Part of a small language model's weights.
Size: 24 layers, MLP 128 SwiGLU.
Architecture: RMSNorm before each block, rotary positions, tied embeddings, capped logits.
Training: a variant of SOAP for these matrices, 3534 steps.
Each number is 200 + 40 x the weight over its row's rms, rounded and kept within 0 to 999. Layers, rows and columns count from 0. The size before them is the row's rms in percent of the matrix's.

# layer 16 MLP up, 128x64, rms 0.14, rows 43-127, columns 0-63
103,217,231,166,188,241,97,216,112,251,164,242,202,199,177,164,185,227,191,168,232,230,228,163,183,155,177,240,184,150,230,275,242,204,211,134,261,189,186,177,239,212,151,207,223,186,202,244,191,224,185,192,187,107,190,275,275,201,201,230,122,139,194,219,249
099,180,158,69,209,194,200,217,178,241,257,180,176,270,148,139,184,183,166,208,251,156,189,173,270,139,208,205,159,205,199,223,210,200,202,164,167,184,181,219,232,191,206,160,217,189,278,248,231,143,209,149,235,212,185,200,265,154,164,173,157,233,228,99,169
085,269,233,152,204,287,280,195,157,213,197,165,230,184,154,295,202,199,150,173,151,230,230,245,213,185,179,193,205,122,192,190,289,196,154,233,221,168,151,192,183,198,196,252,223,197,186,179,120,233,187,149,296,156,237,234,200,245,179,195,219,192,190,156,207
103,217,192,203,121,200,164,214,182,212,296,224,177,198,223,175,162,172,197,182,234,266,166,203,235,185,227,178,189,193,196,188,154,271,213,166,164,274,225,200,100,250,159,157,224,144,218,227,195,154,140,240,231,133,212,237,177,149,108,250,241,235,159,221,187
094,222,171,173,140,258,224,216,166,208,162,208,204,226,133,154,182,204,276,191,204,126,151,209,146,199,123,224,187,218,138,225,183,189,206,121,161,202,220,168,238,287,298,209,252,226,211,241,223,226,151,149,150,162,209,170,204,211,276,177,186,201,170,224,167
102,155,238,188,185,221,171,204,159,147,189,184,237,214,188,224,284,207,228,159,236,185,242,136,208,141,233,187,174,229,177,157,247,274,261,181,207,222,221,191,308,235,201,171,174,181,234,277,157,180,163,214,172,148,235,197,172,158,234,288,211,136,202,131,174
100,128,199,212,191,188,200,212,163,179,217,229,160,260,204,266,274,168,239,260,129,169,216,280,241,170,168,239,202,131,211,195,200,227,220,187,147,120,183,266,156,182,226,234,207,122,135,163,196,220,212,135,267,186,200,185,164,175,179,127,226,227,194,193,202
096,197,221,190,229,164,164,139,238,195,198,166,191,231,209,229,159,173,269,223,244,295,205,193,222,164,278,140,239,251,218,162,224,243,144,192,176,203,207,142,222,200,180,137,164,231,140,190,154,253,161,218,198,215,263,248,220,169,244,237,221,253,296,192,255
100,242,216,206,185,279,220,207,202,279,231,244,165,190,169,177,228,209,177,205,162,177,221,230,150,231,228,187,138,199,221,245,131,262,177,245,232,240,234,267,202,196,194,254,240,244,305,175,227,198,157,278,159,192,129,242,226,132,231,154,212,209,183,173,159
102,173,255,249,154,172,221,232,184,166,217,222,167,128,236,176,220,135,198,205,187,142,195,209,209,144,182,214,156,152,254,232,209,177,164,161,160,272,161,198,213,185,237,159,211,180,179,241,177,204,196,196,183,120,77,244,200,153,99,210,198,222,143,147,213
105,140,279,176,276,256,219,231,255,182,221,175,223,186,207,285,179,189,184,159,211,268,192,218,229,173,230,190,160,243,253,238,263,159,200,154,207,234,252,212,231,172,201,186,236,115,216,192,158,225,167,236,143,157,195,274,124,252,213,194,163,234,207,207,155
093,182,161,180,169,239,256,150,240,79,148,197,200,199,158,228,163,242,211,246,195,200,237,285,146,248,212,217,226,195,103,202,231,229,195,167,240,216,190,220,225,202,96,159,233,186,178,180,260,207,194,257,132,189,233,175,193,240,226,216,234,206,148,193,222
100,197,192,231,198,211,241,228,242,220,247,239,235,171,168,251,239,198,222,243,154,177,211,215,253,196,195,222,119,184,255,192,162,242,281,239,214,249,217,235,159,292,171,194,165,210,216,196,150,243,291,124,217,249,277,245,263,211,208,205,182,242,183,146,177
110,267,165,191,221,199,275,222,180,169,230,184,165,249,160,229,235,213,216,169,183,192,178,246,198,200,204,173,176,125,255,169,167,179,161,192,179,193,163,240,129,249,223,234,203,168,214,199,238,243,187,135,241,278,252,256,248,235,299,259,201,165,292,212,221
105,191,220,273,177,197,197,232,199,277,137,193,184,208,194,167,227,138,204,243,140,215,132,160,194,140,189,145,189,217,176,222,207,289,136,193,205,191,155,149,158,147,178,151,184,219,194,194,221,178,216,191,171,247,205,147,301,290,251,184,197,180,227,180,262
097,188,181,192,222,192,149,213,176,204,242,233,151,246,144,256,152,224,170,272,178,209,174,211,215,246,229,222,177,276,204,235,130,172,238,209,201,185,148,288,142,222,257,136,228,213,144,184,155,127,179,153,199,186,164,153,243,212,194,135,182,145,195,276,180
093,188,204,209,179,158,219,208,240,185,233,244,228,242,92,178,141,202,169,147,277,198,200,183,198,275,214,194,186,259,196,227,185,250,267,152,150,202,195,210,177,140,276,217,280,217,270,108,137,214,145,234,212,187,183,218,183,176,190,230,196,180,215,175,237
101,180,199,138,182,189,169,161,208,243,158,221,192,260,242,255,166,192,184,290,195,143,117,206,217,115,266,244,188,176,279,184,130,237,171,206,259,233,179,228,240,186,155,217,209,240,149,212,234,220,163,186,155,214,206,204,185,172,203,253,286,175,155,175,221
093,198,236,189,214,280,218,193,237,273,139,155,183,206,230,137,158,218,186,170,138,209,149,130,150,204,220,249,170,171,112,193,190,170,119,184,229,205,204,174,163,211,236,222,168,205,241,239,241,191,163,185,180,225,289,203,246,245,156,216,94,207,194,214,204
105,167,177,228,217,146,227,212,161,230,243,179,231,186,203,180,203,305,167,158,148,228,188,228,157,243,188,152,157,243,187,172,185,237,226,152,193,264,199,259,210,171,116,220,218,205,166,266,175,154,216,206,246,191,108,163,231,148,242,229,251,154,221,288,207
099,190,207,217,243,229,170,290,246,281,131,202,209,182,199,163,213,114,141,162,216,172,212,226,170,171,224,206,164,176,218,196,180,178,155,198,196,155,125,214,162,163,249,223,231,239,196,133,201,244,166,220,202,199,248,234,116,221,214,305,222,144,148,172,205
087,241,143,211,186,125,153,191,145,235,191,254,201,175,197,283,169,194,146,167,217,263,171,218,178,194,216,250,190,262,183,229,236,235,207,229,197,315,262,223,160,214,217,110,208,199,178,252,235,185,196,225,264,122,218,211,218,223,195,220,243,210,157,225,251
099,282,166,201,147,200,227,212,192,225,163,237,228,202,182,168,247,151,148,218,211,190,208,182,209,224,282,213,201,293,190,181,182,151,286,216,161,222,179,182,207,227,189,270,250,134,266,252,167,196,239,193,165,197,219,182,206,190,283,194,214,211,227,174,81
112,189,189,261,248,222,206,211,219,188,187,158,248,258,240,198,233,97,205,225,256,203,192,317,221,185,140,247,215,181,223,136,205,225,206,207,156,152,200,177,243,220,230,202,176,259,172,231,285,153,167,209,203,263,165,218,189,218,165,272,147,162,241,169,219
102,238,137,163,199,218,169,213,210,177,181,76,216,141,212,207,235,207,97,195,199,198,127,243,244,162,252,226,238,164,216,202,225,189,203,160,181,236,244,250,163,264,213,214,199,211,234,250,212,216,224,156,240,198,233,201,185,160,238,251,175,205,220,316,169
098,228,211,192,178,190,216,293,159,195,282,221,167,190,199,230,262,200,194,169,122,144,211,174,231,144,221,222,190,199,159,180,222,134,231,155,211,199,206,216,129,248,132,164,244,289,206,229,199,212,239,204,198,149,265,260,188,133,246,205,172,165,273,204,182
106,297,182,213,205,178,249,240,161,165,144,165,212,170,230,190,202,187,170,170,138,171,157,172,107,182,174,222,136,207,186,190,218,250,196,203,110,172,156,165,183,117,276,154,166,137,188,188,167,205,228,154,203,188,168,178,168,261,177,159,198,122,220,173,209
101,161,193,120,288,219,246,146,158,256,212,143,206,215,234,242,212,163,172,221,216,155,200,262,124,212,286,150,181,185,223,216,200,202,188,207,215,236,264,217,199,169,239,129,300,205,175,234,166,163,206,183,128,236,259,201,201,202,230,217,235,194,168,226,162
093,224,177,214,233,193,234,162,159,145,187,241,190,160,242,203,290,248,200,297,209,287,181,158,223,201,201,151,222,195,145,284,199,183,157,260,137,249,189,122,231,219,251,202,266,250,240,215,188,224,131,226,181,222,180,223,157,210,201,209,174,208,227,180,240
089,206,194,153,201,164,241,120,217,225,183,218,196,124,232,279,201,236,213,196,222,239,239,177,181,168,227,189,159,191,175,252,296,163,162,89,244,189,228,206,177,203,202,185,152,216,219,128,151,197,260,248,201,161,219,149,252,135,235,197,184,170,168,232,254
095,205,251,221,233,165,231,153,171,243,257,203,144,157,232,167,169,161,244,216,222,216,212,237,196,213,244,227,231,263,241,150,257,172,177,190,223,144,271,226,184,213,183,175,245,214,135,145,196,119,206,234,111,187,153,157,215,182,244,237,105,148,205,207,162
099,121,149,250,234,172,201,205,237,142,269,230,166,186,184,177,224,221,243,184,208,168,152,219,255,240,255,228,293,194,171,187,232,190,265,179,172,265,251,163,158,167,129,225,168,184,130,231,167,122,185,216,226,232,185,204,208,204,182,260,227,231,152,236,153
095,190,164,277,138,201,182,161,214,170,190,231,235,220,144,205,190,177,192,211,156,193,221,212,223,250,239,150,202,140,209,121,185,292,229,262,197,155,168,257,214,137,237,229,204,158,144,145,158,224,198,239,172,260,241,224,144,220,231,255,183,134,152,181,149
092,211,207,265,172,157,202,202,187,176,178,164,168,186,118,202,152,156,167,166,146,213,196,177,218,176,213,243,244,194,296,214,136,221,170,219,179,148,266,136,164,189,180,237,177,250,297,231,158,115,227,158,214,173,222,256,223,197,148,235,200,184,274,190,192
088,104,175,191,184,193,275,252,216,195,247,285,209,172,255,230,211,261,164,217,203,214,226,180,156,180,214,181,182,184,203,145,178,243,289,137,147,190,239,223,175,186,221,260,183,234,144,259,288,202,182,202,189,222,207,171,230,119,220,247,246,209,170,197,232
103,169,184,228,219,191,156,165,162,137,216,173,154,181,231,239,221,213,198,266,239,168,195,74,170,188,307,223,167,212,218,132,158,218,200,192,162,204,144,122,243,223,214,205,185,255,131,212,142,159,223,233,189,203,220,177,229,201,223,256,274,200,231,209,177
092,234,146,166,202,209,244,253,238,128,180,130,196,145,209,236,212,243,221,144,228,182,231,229,137,302,171,230,150,210,206,210,210,171,193,162,235,230,222,184,228,199,158,169,197,139,215,150,189,277,206,196,220,161,250,168,205,186,256,138,191,180,297,260,165
096,223,242,171,167,164,133,216,216,209,201,211,191,171,164,270,210,157,94,190,136,232,151,264,234,207,140,221,270,215,184,264,103,246,245,183,201,197,181,221,176,287,215,238,127,145,231,188,200,202,173,183,224,201,195,215,182,180,234,254,170,203,160,242,203
088,161,273,191,234,176,179,192,224,222,244,244,218,174,226,227,241,132,144,225,207,199,226,195,265,213,149,277,225,181,214,242,223,160,175,214,216,153,300,110,149,233,229,186,256,202,229,211,171,204,152,196,138,171,215,184,229,193,155,156,201,163,304,206,240
107,200,244,194,172,166,224,191,225,223,163,166,172,271,170,142,181,235,119,218,142,195,179,110,229,209,208,142,167,149,255,171,213,200,217,189,239,221,244,235,223,251,165,253,278,241,196,259,213,137,142,183,174,185,229,244,207,255,241,205,236,207,119,257,182
100,223,155,295,236,167,206,193,140,208,258,183,194,198,275,187,148,320,224,185,177,167,163,259,220,140,133,177,175,163,227,258,212,246,168,236,186,220,258,231,217,226,222,203,234,221,175,271,191,163,147,149,202,148,212,201,268,196,178,172,193,229,230,214,205
103,237,274,209,244,239,203,203,237,177,171,93,216,199,248,195,157,173,231,200,166,188,135,292,200,174,172,190,229,183,159,73,230,254,187,178,199,206,268,254,138,188,178,197,149,170,168,243,210,202,176,203,221,207,200,187,209,162,196,175,261,142,235,154,182
102,233,127,217,240,202,173,222,213,178,212,219,140,217,307,233,222,146,249,279,200,246,188,180,215,148,203,189,165,164,194,203,228,152,234,149,247,206,182,195,168,190,222,186,145,175,126,211,152,186,79,155,262,233,146,171,200,192,164,207,139,190,204,224,230
115,200,204,217,228,141,201,178,201,198,216,164,187,191,207,153,231,255,168,157,296,223,195,214,222,193,155,196,177,195,174,197,258,135,224,238,232,236,190,144,264,151,210,230,237,80,193,281,173,153,185,214,159,177,203,199,207,164,150,309,206,257,201,162,162
100,175,155,245,171,154,223,226,178,232,242,249,277,234,135,198,192,211,229,184,199,159,202,222,176,211,241,157,193,154,240,161,258,230,208,134,180,162,164,206,173,251,270,163,233,175,132,87,183,267,174,126,256,221,233,181,159,207,204,218,175,144,208,204,234
105,225,188,224,282,137,220,163,182,239,197,206,176,236,159,110,189,159,187,194,228,243,183,148,195,198,248,260,171,243,287,183,200,214,271,149,240,195,225,130,222,146,201,111,233,217,177,206,236,201,214,117,222,218,179,230,230,246,238,165,252,242,213,205,158
097,240,204,298,197,166,167,248,155,190,210,200,264,117,246,194,181,297,196,195,150,218,154,237,202,182,203,249,246,217,232,208,179,178,256,200,256,94,208,168,226,157,142,185,209,174,236,227,274,208,176,176,228,240,178,184,235,269,190,226,167,216,201,247,222
093,273,246,237,199,155,216,275,167,248,191,172,203,128,206,229,180,234,270,200,176,186,244,228,240,135,245,211,192,217,166,157,232,201,242,184,173,225,236,153,225,206,237,215,163,191,211,260,170,249,208,195,124,192,216,105,266,203,187,245,157,206,133,237,123
101,242,156,153,204,223,219,183,154,223,189,180,204,232,188,212,209,172,224,218,156,168,262,166,228,171,179,147,205,291,198,249,234,210,237,195,154,175,101,188,245,195,148,146,217,209,164,237,258,179,178,229,79,182,198,149,268,196,195,229,207,159,264,137,164
108,198,120,124,156,190,144,153,178,158,199,233,210,181,188,199,201,238,182,229,282,215,176,175,246,235,173,254,276,235,238,205,149,182,213,240,145,165,293,162,272,196,170,176,186,164,202,256,227,212,137,266,145,237,223,237,249,191,185,249,222,186,181,210,172
114,190,210,233,209,183,210,194,208,230,208,214,196,133,201,229,155,147,187,168,169,103,236,226,137,141,226,211,250,231,161,264,277,166,205,170,169,223,176,213,210,230,138,214,237,219,195,182,108,126,164,274,216,174,218,192,200,142,137,128,259,246,211,207,175
106,226,143,158,189,156,233,227,221,270,212,210,203,151,234,244,145,217,254,247,215,166,234,185,145,142,128,79,235,234,230,196,215,185,169,209,177,192,209,210,203,199,185,227,152,163,261,110,217,207,186,204,170,207,163,118,180,200,228,179,230,232,293,210,171
102,151,227,163,241,224,226,162,199,221,154,182,199,214,137,179,212,233,250,123,144,278,198,167,198,222,121,151,172,204,229,195,253,269,260,159,226,207,222,152,207,176,233,255,201,198,223,155,131,200,257,259,204,228,229,223,139,223,180,206,126,124,203,184,240
106,210,191,184,269,166,201,137,235,225,204,198,139,214,173,141,226,141,230,284,203,215,206,225,238,178,271,245,188,238,276,154,138,248,124,272,163,241,219,160,206,237,215,191,199,186,244,179,139,197,186,142,189,216,217,265,194,247,258,273,209,207,201,185,173
118,213,245,215,182,192,221,222,196,160,153,164,198,231,139,168,145,185,171,184,169,173,221,247,150,236,210,246,267,253,175,144,216,167,194,210,156,247,120,118,182,242,224,249,212,174,201,175,194,165,156,274,222,221,96,263,102,188,185,229,197,170,221,223,196
106,242,189,219,176,207,219,168,189,179,252,166,169,116,133,203,139,173,194,189,192,209,239,258,290,261,175,245,155,217,183,190,230,231,188,119,237,204,181,192,155,215,142,128,206,247,232,254,122,219,272,271,214,214,202,193,140,218,175,204,252,200,239,216,225
092,226,196,151,237,207,198,127,153,173,163,202,220,226,259,159,168,233,260,259,180,194,233,220,182,162,137,263,126,233,207,140,205,243,191,199,159,109,208,159,252,142,193,155,125,153,220,218,193,237,133,164,234,219,225,208,207,191,229,169,217,123,176,239,237
104,194,176,194,203,220,247,170,143,217,115,244,250,221,203,201,218,211,270,137,164,133,198,207,163,293,201,230,232,103,101,221,188,220,203,161,170,252,162,202,186,178,265,236,246,210,244,179,199,244,229,228,220,137,197,205,180,212,222,158,185,135,213,183,156
106,152,155,178,159,166,196,134,148,163,140,215,218,173,168,220,315,211,235,227,204,187,205,188,199,226,223,200,226,164,172,242,186,212,153,249,180,228,144,230,227,282,188,139,124,219,175,153,157,203,243,165,239,131,257,139,159,188,212,262,180,203,162,199,154
104,194,181,268,164,143,131,217,174,171,203,125,154,220,187,215,150,184,297,201,261,237,178,191,231,187,224,206,158,160,203,221,240,198,239,172,227,231,220,174,234,262,288,153,118,221,213,150,175,255,266,195,145,221,196,168,163,173,226,168,247,207,159,183,150
096,195,170,208,218,258,202,112,184,237,93,180,143,230,231,253,205,192,167,220,250,191,198,231,291,231,231,206,182,224,202,170,221,197,223,164,133,171,150,168,266,210,218,193,173,263,160,259,137,216,198,156,246,129,227,198,187,202,211,147,193,246,161,208,271
090,160,211,160,195,281,154,243,198,145,218,186,236,148,137,190,213,225,136,252,245,229,231,193,229,263,145,270,274,226,193,210,183,93,174,165,152,254,194,278,211,257,213,207,263,237,224,190,178,252,248,159,185,218,228,180,228,208,196,224,227,180,177,205,215
102,246,200,152,195,252,259,185,182,146,237,230,192,180,171,261,225,296,252,263,279,206,111,153,239,193,179,170,221,219,203,174,180,243,236,143,200,203,192,201,124,210,202,163,172,150,124,147,205,258,227,222,165,164,197,235,256,190,196,197,201,247,141,186,201
095,245,122,185,209,237,214,216,153,208,204,161,160,188,170,222,147,151,219,221,117,217,154,168,189,175,237,275,322,190,193,177,178,203,228,198,155,188,187,210,175,208,264,223,239,221,315,247,124,191,201,219,179,148,235,174,220,212,213,180,230,242,235,244,170
097,215,144,154,220,208,222,183,252,136,145,201,164,246,178,268,152,192,122,207,138,238,201,155,144,185,249,213,219,192,208,139,193,244,117,234,209,153,283,231,221,265,122,211,202,155,174,166,255,172,242,179,161,171,181,211,173,212,226,191,159,231,153,233,192
092,184,160,234,262,225,204,258,203,192,174,242,209,265,236,146,219,220,298,273,216,94,162,227,152,216,196,265,182,210,199,270,228,189,188,182,248,219,202,210,165,182,272,195,179,185,202,140,178,178,129,289,204,184,206,194,234,148,209,174,212,189,209,264,223
095,85,216,204,227,167,196,230,167,160,203,208,148,227,178,224,184,236,276,229,171,209,181,225,206,198,181,215,163,131,250,177,160,244,226,192,189,157,211,171,173,163,215,223,153,211,189,251,222,114,135,146,225,277,223,201,145,233,203,231,259,176,122,163,275
102,237,174,163,224,219,152,166,175,170,135,116,200,188,234,243,176,226,190,203,185,146,104,229,194,138,215,170,186,168,217,134,189,201,145,274,172,189,199,195,202,216,190,164,248,170,175,262,254,259,194,143,160,139,220,220,255,228,212,187,229,289,227,133,223
092,190,203,235,203,244,176,194,120,215,190,186,215,216,151,233,192,157,196,214,128,218,173,228,146,215,181,259,284,180,259,172,192,157,174,246,157,220,223,107,178,158,198,244,270,222,216,159,233,266,138,233,164,200,147,257,213,263,146,227,207,177,214,127,178
093,176,225,185,164,260,225,147,215,209,206,215,248,209,204,202,116,240,294,156,183,138,209,192,141,233,143,211,165,272,212,196,207,235,168,164,175,286,147,249,218,185,247,222,205,167,124,143,210,201,221,137,273,188,196,184,180,220,153,215,204,120,221,224,187
099,257,227,274,173,168,122,211,194,195,206,218,154,144,224,189,294,223,185,252,195,185,177,193,190,192,178,237,225,143,236,170,233,181,258,113,257,149,234,210,185,227,182,219,106,272,268,216,191,165,187,232,221,184,140,154,226,188,206,243,267,205,209,210,164
099,186,131,180,195,131,237,197,191,171,235,258,240,175,187,155,275,179,257,215,227,215,219,250,142,198,159,90,317,208,186,210,232,231,224,244,154,215,223,179,234,183,210,263,210,198,212,140,247,169,216,189,179,233,114,199,176,251,176,242,172,201,221,203,195
106,153,268,167,177,175,246,205,69,122,227,154,169,242,99,205,196,222,225,253,194,183,164,182,154,246,214,193,189,184,158,179,226,223,189,213,217,138,178,169,196,149,174,151,177,179,161,238,221,209,211,132,239,139,183,180,265,174,216,146,179,211,198,154,227
130,215,234,173,225,212,164,221,174,248,137,203,194,184,192,248,191,279,181,149,184,182,137,192,117,176,265,189,251,240,208,217,179,268,202,160,206,216,117,106,201,298,169,210,189,150,155,246,153,175,164,252,166,196,230,249,208,190,173,238,192,222,240,160,219
095,170,174,175,235,249,202,224,208,197,221,274,245,217,192,261,169,191,216,186,174,188,209,210,219,165,274,238,213,185,190,149,150,192,210,142,290,190,164,207,140,196,261,87,147,136,198,118,196,154,222,212,228,173,172,187,267,173,188,166,187,170,277,228,169
100,272,148,248,220,235,176,225,137,212,129,144,194,198,234,210,161,231,229,125,286,235,173,252,157,222,184,132,196,140,301,224,217,209,243,187,267,204,196,204,184,209,204,129,166,198,222,245,210,151,183,187,204,232,234,256,141,222,239,232,187,185,177,181,173
097,214,165,201,171,252,163,171,189,240,192,224,143,211,209,199,187,195,250,229,195,198,237,263,207,192,162,207,158,215,195,227,249,232,139,251,207,102,238,190,178,180,270,255,90,137,185,179,141,193,243,180,251,138,154,153,206,226,172,219,127,253,242,229,182
101,241,215,155,145,224,261,210,235,171,209,152,174,203,153,186,162,239,245,207,293,198,241,231,113,139,208,211,226,223,188,235,159,175,236,213,199,146,215,216,193,192,160,318,154,176,243,176,183,184,160,175,192,144,229,239,176,193,221,229,134,277,262,219,177
093,175,173,227,264,272,236,261,193,216,232,165,166,133,171,220,182,204,230,156,128,186,295,268,222,195,241,247,210,219,162,217,230,195,139,208,180,180,200,217,222,212,246,226,204,205,166,183,188,232,312,227,226,194,209,228,201,221,205,201,196,177,301,177,296
101,175,165,217,202,246,220,161,200,204,202,134,250,236,167,135,176,136,252,223,271,141,173,289,133,122,212,159,199,175,129,239,225,147,184,214,151,230,179,206,115,237,240,118,183,220,187,195,186,173,220,200,159,207,181,178,164,253,162,209,223,212,158,210,219
088,177,178,243,312,197,209,117,136,205,254,146,178,125,205,200,163,190,221,197,201,147,211,247,200,194,217,254,188,271,178,170,183,198,218,187,215,219,233,271,165,223,103,201,202,194,238,237,190,183,172,198,300,172,205,166,179,222,234,186,286,248,195,212,217
099,210,146,212,264,201,155,181,141,164,213,205,179,183,247,233,193,193,200,247,236,137,148,192,207,161,229,157,207,251,202,97,139,245,192,167,258,190,114,165,245,174,160,173,257,221,206,195,185,165,197,230,182,215,131,150,197,210,240,206,273,225,294,181,233
113,141,203,172,137,206,205,236,216,146,269,150,230,220,185,225,154,129,201,243,174,155,253,193,164,277,248,173,259,207,143,227,129,176,221,182,215,226,202,264,150,169,183,193,160,242,269,175,178,273,213,190,172,175,190,208,215,228,248,120,255,225,208,152,213
096,173,154,160,93,226,243,302,215,203,246,223,206,266,203,224,191,177,212,175,256,202,255,201,230,244,206,138,166,186,202,197,139,231,185,180,210,257,169,170,190,120,299,229,195,194,195,163,194,232,216,241,136,186,176,195,261,172,250,223,207,236,236,249,184
095,185,181,246,171,168,265,249,165,168,208,212,188,244,298,229,250,248,189,197,212,194,207,222,178,199,193,170,154,178,139,196,238,232,227,174,225,115,195,106,224,343,232,142,204,205,174,197,178,261,218,185,149,186,177,194,217,242,168,224,242,232,222,174,214